config = dict(
    n_layer=9,
    d_model=320,
    n_head=5,
    n_kv_head=5,
    head_dim=64,
    d_mlp=1280,
    vocab_size=8192,
    activation='squared_relu',
    norm='rmsnorm',
    norm_place='pre',
    norm_eps=1e-06,
    positions='rope',
    rope_base=1020.0,
    rope_fraction=0.5,
    qk_norm=True,
    attn_scale=0.151,
    bias='none',
    tie_embeddings=False,
    parallel_block=False,
    extras=['local attention windows', 'shifted keys', 'a norm inside the MLP', 'value embeddings', 'hashed n-gram embeddings', 'a smear gate', 'an embedding shortcut', 'learned residual scales', 'skips across layers', 'capped logits'],
    init='normal',
    init_std_qkv=0.0374,
    init_std_o=0.00882,
    init_std_up=0.0374,
    init_std_down=0.00441,
    init_out_by_depth=True,
    init_mimetic=0.5,
    optimizer='cautious_adamw',
    lr=0.00109,
    lr_mult_up=0.819,
    beta1=0.9,
    beta2=0.98,
    lr_head=0.00449,
    warmup_steps=381,
    schedule='wsd',
    decay_fraction=1.0,
    decay_shape='linear',
    final_lr_fraction=0.1,
    batch_tokens=[32768, 65536, 131072],
    seq_len=2048,
    doc_mask=True,
    train_tokens=556100000,
    steps=8851,
    dataset='wikipedia_en',
)
Each number is 128 + 24 x the weight over its row's rms, rounded and kept within 0 to 255. Layers, rows and columns count from 0. The size above them is the row's rms in percent of the matrix's.

# layer 2 MLP down (transposed), 1280x320, rms 0.0532, rows 1140-1159, columns 240-319
size [101 103  94  98 103 105  84  99 110 105 102  91  96 106  90 105  98 104 107 108]
[[110  87  96 121 159 130 131 101  92 119  98 120 130 150 128 105  92 174 129 165 107 141 102 160 135 170 126 149 125 111 164 129 148 124 115 104 118 108 114 138 125 157 141 128 123 151 162 130 112 128 116 109 118 160 120  77 118 143 148 154 115 125 146 146 119 143  94 113 145 136 113 110  88 144 148 163 130 158 132 156]
 [147 105 122 158 111 146 166  91 139 148 131 145 174 106 105  89  90 117 145  86 149  87 122 132 159 120 144 104 173  88 125 140 116  97 102  97 149 134 114 115  98 149 156  99  77 164 133 128 118 145 136 168 135 125 121 158 142 150 155 141 168 148 139 102  82  97 119 158 128 118 104 162 101  88 113 150 123 100 111 156]
 [179 163 126 115 136 113 159 126 155 121 109 129 173 111 132 108 133 114 158 117 160 151  78 116 150  97 116 102 142 132 150 138  86 157  95 123 138  91 107 121  95 132  87 125  87 121 130 126 149  82  70 136 110 103 142 112 136  87 118 122 112 117 152 112  66 134 138 148 140 165 158 152 116 176 116 154 160 120 159 117]
 [ 52 153 113 129 123 144 123 126 123 123 128  95 130 120 135 133 119 144 132 161 127 119 114 142 110 119 127 113 102 130 138 137 147 143 142 147 186 136 100  85 136 120 104 107 150 190 127 128 158 116 113 182 132 122  92 131 105 131 108 135  98 128 139 165 119 111 146 131 113 121 100 171  89 114 160 170 111 120 171 135]
 [128 140 111 117 124 139 140 110 117 146 155 118 127 142  92  75 108  90 143 112 153  98  65 145 159 125  85 112 143 104 149 123 107 120 170 142 148  95 138 181  83 158 101 143 144 130 145 126 160 131 183 185 133 101 145 111 157 153 163 125 127 152 136 177 121 141 143 116 116 137  89 147 131 164 137 109 128 108  95 102]
 [152 102 148 131 177 138 144 134 147 128 128 128  83 186 170 165 107 110 147 155 143 137 138 168 122 132 120 139 138 139 151  96 141  99 117 134 112 134 111 136 120 152 130 129 112  99 122 106 107 111  89 110 136 104 137 102 170 142 179 154 159 101 130 110 101 141 149 130 116  94 116 106 124 116 133 122 135  99 144 134]
 [121 129 155 120 135 138 129 130  85 143 156 133 131  97 112 137 128 119  99 142 130 143 138 157 106 172 143 129 104 116 114 121 124 112 149 147 161 143 152 143 107 138 130 130 152 106  89 161 131 178 121 114 157 137 151  97 143  69 124 129 154 114 130 114 130 153  97 103 159 150 129 138 104 183 167 131 133 133 114  94]
 [148 114 123 147 156 134 122 101 119 112  89 107 123  79 116  97 146 126 138 130 134 105  72 153 149  92 104 131 110 140 154 104 117 141 105 137  79 171 108 145 137 145 133  93 129 107 137 153 123 141  87 121  72 138  93 150 125 146 148 131 120 149 129 148  90  87 112 140 113 133 100 100 132 151  82 118 154 144 151 159]
 [173 156  94 130  96 121 141 124 103 143  55 144 120  96 118 154 113 119  94 130 159 111 108 140 148 101 147 110 161 174 158 137 164  91 113 148 151 137 149 117 132 138 132 131 164 114 160 165 142 136 149 139 147 113 124 141 119 122 131 134  87 167  79  89 159 108 121 130 127 150 129 142 137 141 161 126 155 102 128 144]
 [112 129 136 125 128 139  94 128 198 103  92 124 168 128 121 136 141 160 108 151 131  98 159 127 134 173  81 150 117 110 180 142  81 115 114 114 126 121 114 132 157 154  87 180 111 109  80 130 121 152 116 143 132 101 149 100 108 107 144 164 138 148 103 142 109 167 176 122  96  97 174 125 165 155 122 116 123 110 160 141]
 [112 153  96 111 186 150  91 113 157 123 133 162 167 130 126 147 132 128 138 134 172 129  76  87 153  84  83 134 122 138 104 157  97 139 133 114 108 119 117 140 119 140  99 117 125 130 106 137 129 144 139 137 145  94 128 163 156 110 136 117 122 131 133 122 105 172 136 132 152 139 135  99 115 104 129 150 117 132 160 170]
 [131 123 161 120 150 152  98 120 145  96 122 123  98 139  77 111 135 116 134 111 119 103 141 175 123 117 140 143 103 153 129 133 164 113 143 122 134  89  94 132 141 138 135  80 152 167 127 141 141  92 133 125  93  82 121 135 168 115 152 117 154  84 138 120 142 101 106 151  62 144 136  69 113 153 162 145 120 121 128  80]
 [108 135 184 154 130 145 128 130 121 164 177 152 108 106 166 135 103 130 137 114  83 172 115  97 133 134 124 135 157 138 155 108 144 116 122  96 101 150 139 146 110 136 158 136 154 123  74 111 158 119 144 111 129 141 172 144 103 134 118 109  97  82 132 157 146 145 124  92 127 116 144  67 144  87 107 112 125 130 170 118]
 [113 163 147 109 172 146 159 123 140 121  79 158 133 109 197 126 146 133 165 109 130 112 114 115 107 126 132 112 118 142 104 123 138  91 155 147 114 143 135 143 145 116 134  66 120 144 137 116 139 141 119 142  84 126 136 139 141 108 107 131 126 116 136 100 121 136  93 121 113 134 146  99 151 113 125 115 110 118 118 115]
 [109 116  67  86 165 172 112 178 141 116 155 129 106  86 193 157 153 126 151  79 155 127 107 114 113 114 134 147  94 133 121 104 108 138 129 117  95 113 134 147 166  88  85 151 168 119 135 129 160 143 129 118 138 105 112 149 118 106 122 125 120 111 169 128 109 145 153 168 106 135 138 149 150 106 116 115 159 120 124 153]
 [178 159 137 183 137  98 145 136 112 150 132 147 138 152 132  74 124 122 114 111 112 113 137 123  98 172  77 174 129 159 127 154 165 145  80 117 101 141  84 128 107 146 148 147 163 145  98 139  91 135 114 149 119 138 142  93  79 120 138 125 117 100 127 147 109 178 127 106 141 157 127 162 118 131  61 132  87 126 134 152]
 [ 94 123 108 102 138 110  79 101 145 120 171 171 104 136 140 108 154 102 116 154 102  96 118 154 113 125 134 116 139  83 146 150 127 108 104 119 112 162 101 118  68 111  95 162 156 108 143 143 139 122 137 144  99 111 126 124 112 123  94 142 149 104 140 114 114 138  91 155 158 126 178 125 122 115 121  96 136 142 105 116]
 [164 109 143  96 143 154 136 134 135 128 184 123 153 139 151 110 140 132 136 131 102 142 121 151 137 170 145 109 137 166 162 130 158  92 121 112 130 125 134 147 133 109 134 119 103 165 128 124 173 101 160 138 124 100 131 156 119 153 159 101  95 183 159 129  87 126 125 107 126 157 132 117 129 110 121 114 176  72 124 107]
 [145 147 140 138 155  97 105 130 113 145 151 161  95 118  85 135 114 143 123 122 127 140 170 132 114  92 132 121 188 115 131 162 127 171 159 115 121  83 124 133 125 121 132 134 170 113 117 133  75 147 116  83 134 108 127 121 114 129 120 143  97 112 102 146 115 166  94 119 114  80 128 147  84 146  59 126 161 150 132  81]
 [131 128  86 152 139 111 127 160 139 120  97 134 145 148 127 106 155 120 151 112 104 136 105 132 129 114 140  88 111 128 111 164 125 141 148 158  68 117 136 114 139 113  78  74 132  98 121  90 117 136 137  89 107  97 141 111 146  75 107 136 144 142 130 116 106 134 148 130 138 124 130 124 130 180 158 170 145  78 160 120]]
# layer 2 MLP up, 1280x320, rms 0.0477, rows 1141-1160, columns 240-319
size [ 99  92  98  96 108 126  99  92 103 103 104 100 105  95  99  96  97  99  98  94]
[[136  91 134 143 145 178 167  94 143 157 104 180 130 109 114 144 129 119 105 119 123 143 130 141 201  99 149 109 134  48 118 154 141 128  93 122 165 140 115  48 118 113 151 138 110 145 146 104 123 169 141 128  99 117 154 134 109 116 135  78 142 132 119 131 105 104 162 135 138 121 146 144 137 108 118 157 134 129 152 146]
 [146 146 118 139 126 126 129  92 148 132 140 146 126 111 154 138 150 158 133 129 113 109 124 152 165 117 165 126 110 126 125 174  79 122 142 124 179  83 142 136 111 116 113 114 135 150 113 114 133 103 117  84 133 128 121 100 121 149 105 121 133  81 124 114  65 197 181 139 134 129 127 145 111 161 103 148 103 126 154 111]
 [ 89 169 130 121 112 200 132 135 127 122 165  98 134 107 164 159 116 122 125 152 142 167 136 114 101 149 107 152  92 167 152 118  93 119 134 170 159 108 128 104 132 125 158 104 141 134  85 122 161 170 144 154  93 110 126 153 140 140 124 126 141 147 150 131 144 121 182 132 157 112 115 134 124 131 129 120  89 140 135 142]
 [ 99 137 126  94 114 119 114 142 100 147 115 108  86 141 141 140 108 129 115 119 134 140 104 103 161 108 123 153  85  75 119 135 126 138 161 125 151 155 145 142 120 129 117 151  66 115 141 105 155 122 154 132 107 123 138 107  79 125 156  98 164 154 120 148 101 136 145 158 144 124  89 161 116 134 100 137 132 105 117 137]
 [150  93 135 115 156 139 159 142 120 143 149 164 136 144 105 151 134 114 134 147 116 135 116 115 164 138 148 152 149  79 135 133 129 112 139 122 131 142 145 103  74 110 173 147 107 108 134 120 119 136  91 142 155 141 159 119 119 108 152 103 130 154 143 127 122 129 129  78 127 115  76 109  51  88 177 153 107  93 110 105]
 [ 95 172 157  98 157 152 100 151 106 134 161 109  76 108 156 137 142 151 143 117 154 150 132 130  99 128 166 156 124 115 163 131  77 147 124 117 152 104 142 109 140 155  78  99 129 124 136 118 131 140 162 115 158  94 132 116 119 139 139 118 154 137 154 158 115 135 113 137 156 157 122 170 113 114 109 115 127 167 124 104]
 [118 143 121 156 117 159 145 116 138 129 149 167 130  84 147 164 153 114 160 150 104  74 127 116 142  98 143 108 136  96 141 132 119 153 103 149 135 158 158 110 110 152 114  92  95 121 131 151 126 126 115 128 103 159 118 135 167 139 108 157 146 186 151 169 146 175 133 153 134 107 107 123 130 132 132 146 150 128 127 180]
 [154 131 138 134 102 102 125 165  91 105  74 149 130  90 129 131 113 117 157 136 169 124 105 130 128 157 135 131 137 131 103 130 166 165 168 143 130 109 147  68 101 127 126 124 130 125 157 127 149 137 167 122 156  97 128 132 141 128 150 128 115 137 131  92 182 118 108 114 137 148 107 110 114 114 136 176 118 115  92 107]
 [118 122 142  76 126 106 152 127 150 153 123 145 152  97 143 117 100 105 141  96 141  93 142  59 139 146 107 115 117 157 147  98 129 150 126 158 164 157 135 130 121 123 132 138 158 147 157 118 131 148 154  71 169  74 147 146  92  85 140 102 131 125 121 181 127 149 107 111 161 143 139 116 121  99 155 115 127 110 165 148]
 [ 94 162 111 129 161 142  98 105 127 115 151 156 116 159 105 166 143 105 163  92 112 103 110 113 166  66 147 107 123 112 131 124  76 139 119 149 140 130 147 111 119 136  93  87 127 153 117  94 148 175 155 138 168 125 136 160 127 142 110 130 113 165 140 124 112 172 129 112 134 121 116 143 134 121 130 131 130 139 149 154]
 [112 177 153  98 125 124 161  89  82 114  95 155 112 118 111 152 118  95 150 145 118  74 126 135 112 103 141 131 128 132 148 144 131 138 141 167 128 122 101 109 106 135 116 146 111  90  93 142 151 158 124  91 152 108  83 143 177 114 158  84 118 107 143 146 186 151 152 152 134 121 113 141 100 139 171 114 118 129 118  92]
 [145 168 159 149 141 160 127 127  88 113 132 113 112  99  85 181 114 138 136 112  92 132 135  74 162 122 131 127 127  99  86 118 147 122 122 137 148 134 154 112 107 121 169 164 118 144  93  92 110 142 124 112 161 150 134  98 135  96 103 136 129  85 120 174 160 133 100 117 137 108 146 120 116 117 125 130 113 147 104  99]
 [141 145 113 128 188 140 138 153 125 146 124 153 140 106 151 147 151 106 131 137 171 122  94  99 133 129 169  89 102 101  94 106 132 132 149 173 167 172 147  66  87 139 129 104 133 108 120 127 129 125  79 141 144 136 136 139 136 122 116 125  91 136 149 143 127  97 117 123 129 132 116 125 122 147 122 146 115  94  79 108]
 [169 139 116 114 168 137 106 139 161 109 162 140 129  88 143 136 148 114 135 130 134 135 122 133  92  86 180  94 140  93 152  96 135 105 104 127 110 141  98  98 131 144 117 143 105 143 171 108 139 108  93 115 173 149 143 128 113 139 110 121 169 161 117 109 118 121 176 127 126 136 140 125 131 109 172 174 186 124 109  97]
 [133 146 151 172 126 102 129 141 119 121 147 117 175 146 130 127 151 130 113 114 147 142 181  88 102  98 111 140  96 118 124 122 127 131 114 132 123 123 129 138 147 141 123 145 148 137  99 120 121 151 135 107 139 144 174 131 126 160 110 122 114 121 151 185  83 168 176 120 143 123 111 183 100  99 127 100 123 165 141 124]
 [110 149 130 117 101 146  91 128 119 112 153 132 117 127 111 108 153  98  84 181 145 135 118 112 115 114 135 118 118  85 130 117  95 123 111 133 136 172 113  63  96 114 140 152 106 128 101 131 123 153 124 162 139  91 118 103 129 117  92 147 120 133 136 109 145 130 119 167 188 167 149 123 114  89 132 130 156 131  89  96]
 [123 130 120 139 120  88 147  83  97 153 165  83 127 143 101 153 110 149 135 123 119 134 114 185 130 106 154 140  80 127 125 137 149 122 152 142 120 103 146 107 133 138 157 112  89 129 131 135 157 132 133 176 132  92 185 114 138 152 137 109 104 125 146 149  97  94 109 131 114 144 140 170 129 124 115 155 153 123 150 105]
 [151 147 162 128 122 121 120 102 139 130 154 130 111 127  91 162 165  86 140 151 151 142 115 175 139 148 124 134 167 109 168 121 107 148 157 134 167  66 157 121 119 129 156 138 131 105 112 125 118  91 109 103 175 114 150 110 131 126 123 150  80 144 142 151  96 153 105 163 144 159 127 170 132 122 115 164 146 152  91  93]
 [146 117 149 117 115 144 135 126  95 115 119 145 146 111 150 150 158 133 127  97 129 138  98  94 157 136 134  83 124 127 135 118 138 145 181 153 148 182 170 126 122 131 128 112 143 111 106 124 115 106 138 109 132  96 167 156 151 107  95 122 119 148 128 135 107 145 168 128 170 107 114 122 124 157 122 165 155 108 138 100]
 [123 101 117 131 141 134 127 152 140 129 150 153 118 126 131 117 104 139 127 173 134 138  89 151 151 122 136 138 143 124 128 113 149 122 132 158 175 144 155 105 154 111 103 114 168 189 125  68 141 121 109 189 117 147 134 134  65 113  85  86 165 127 145 169 111 129 145 142 155 158 149 126 116 112 109 119 141 120 146 136]]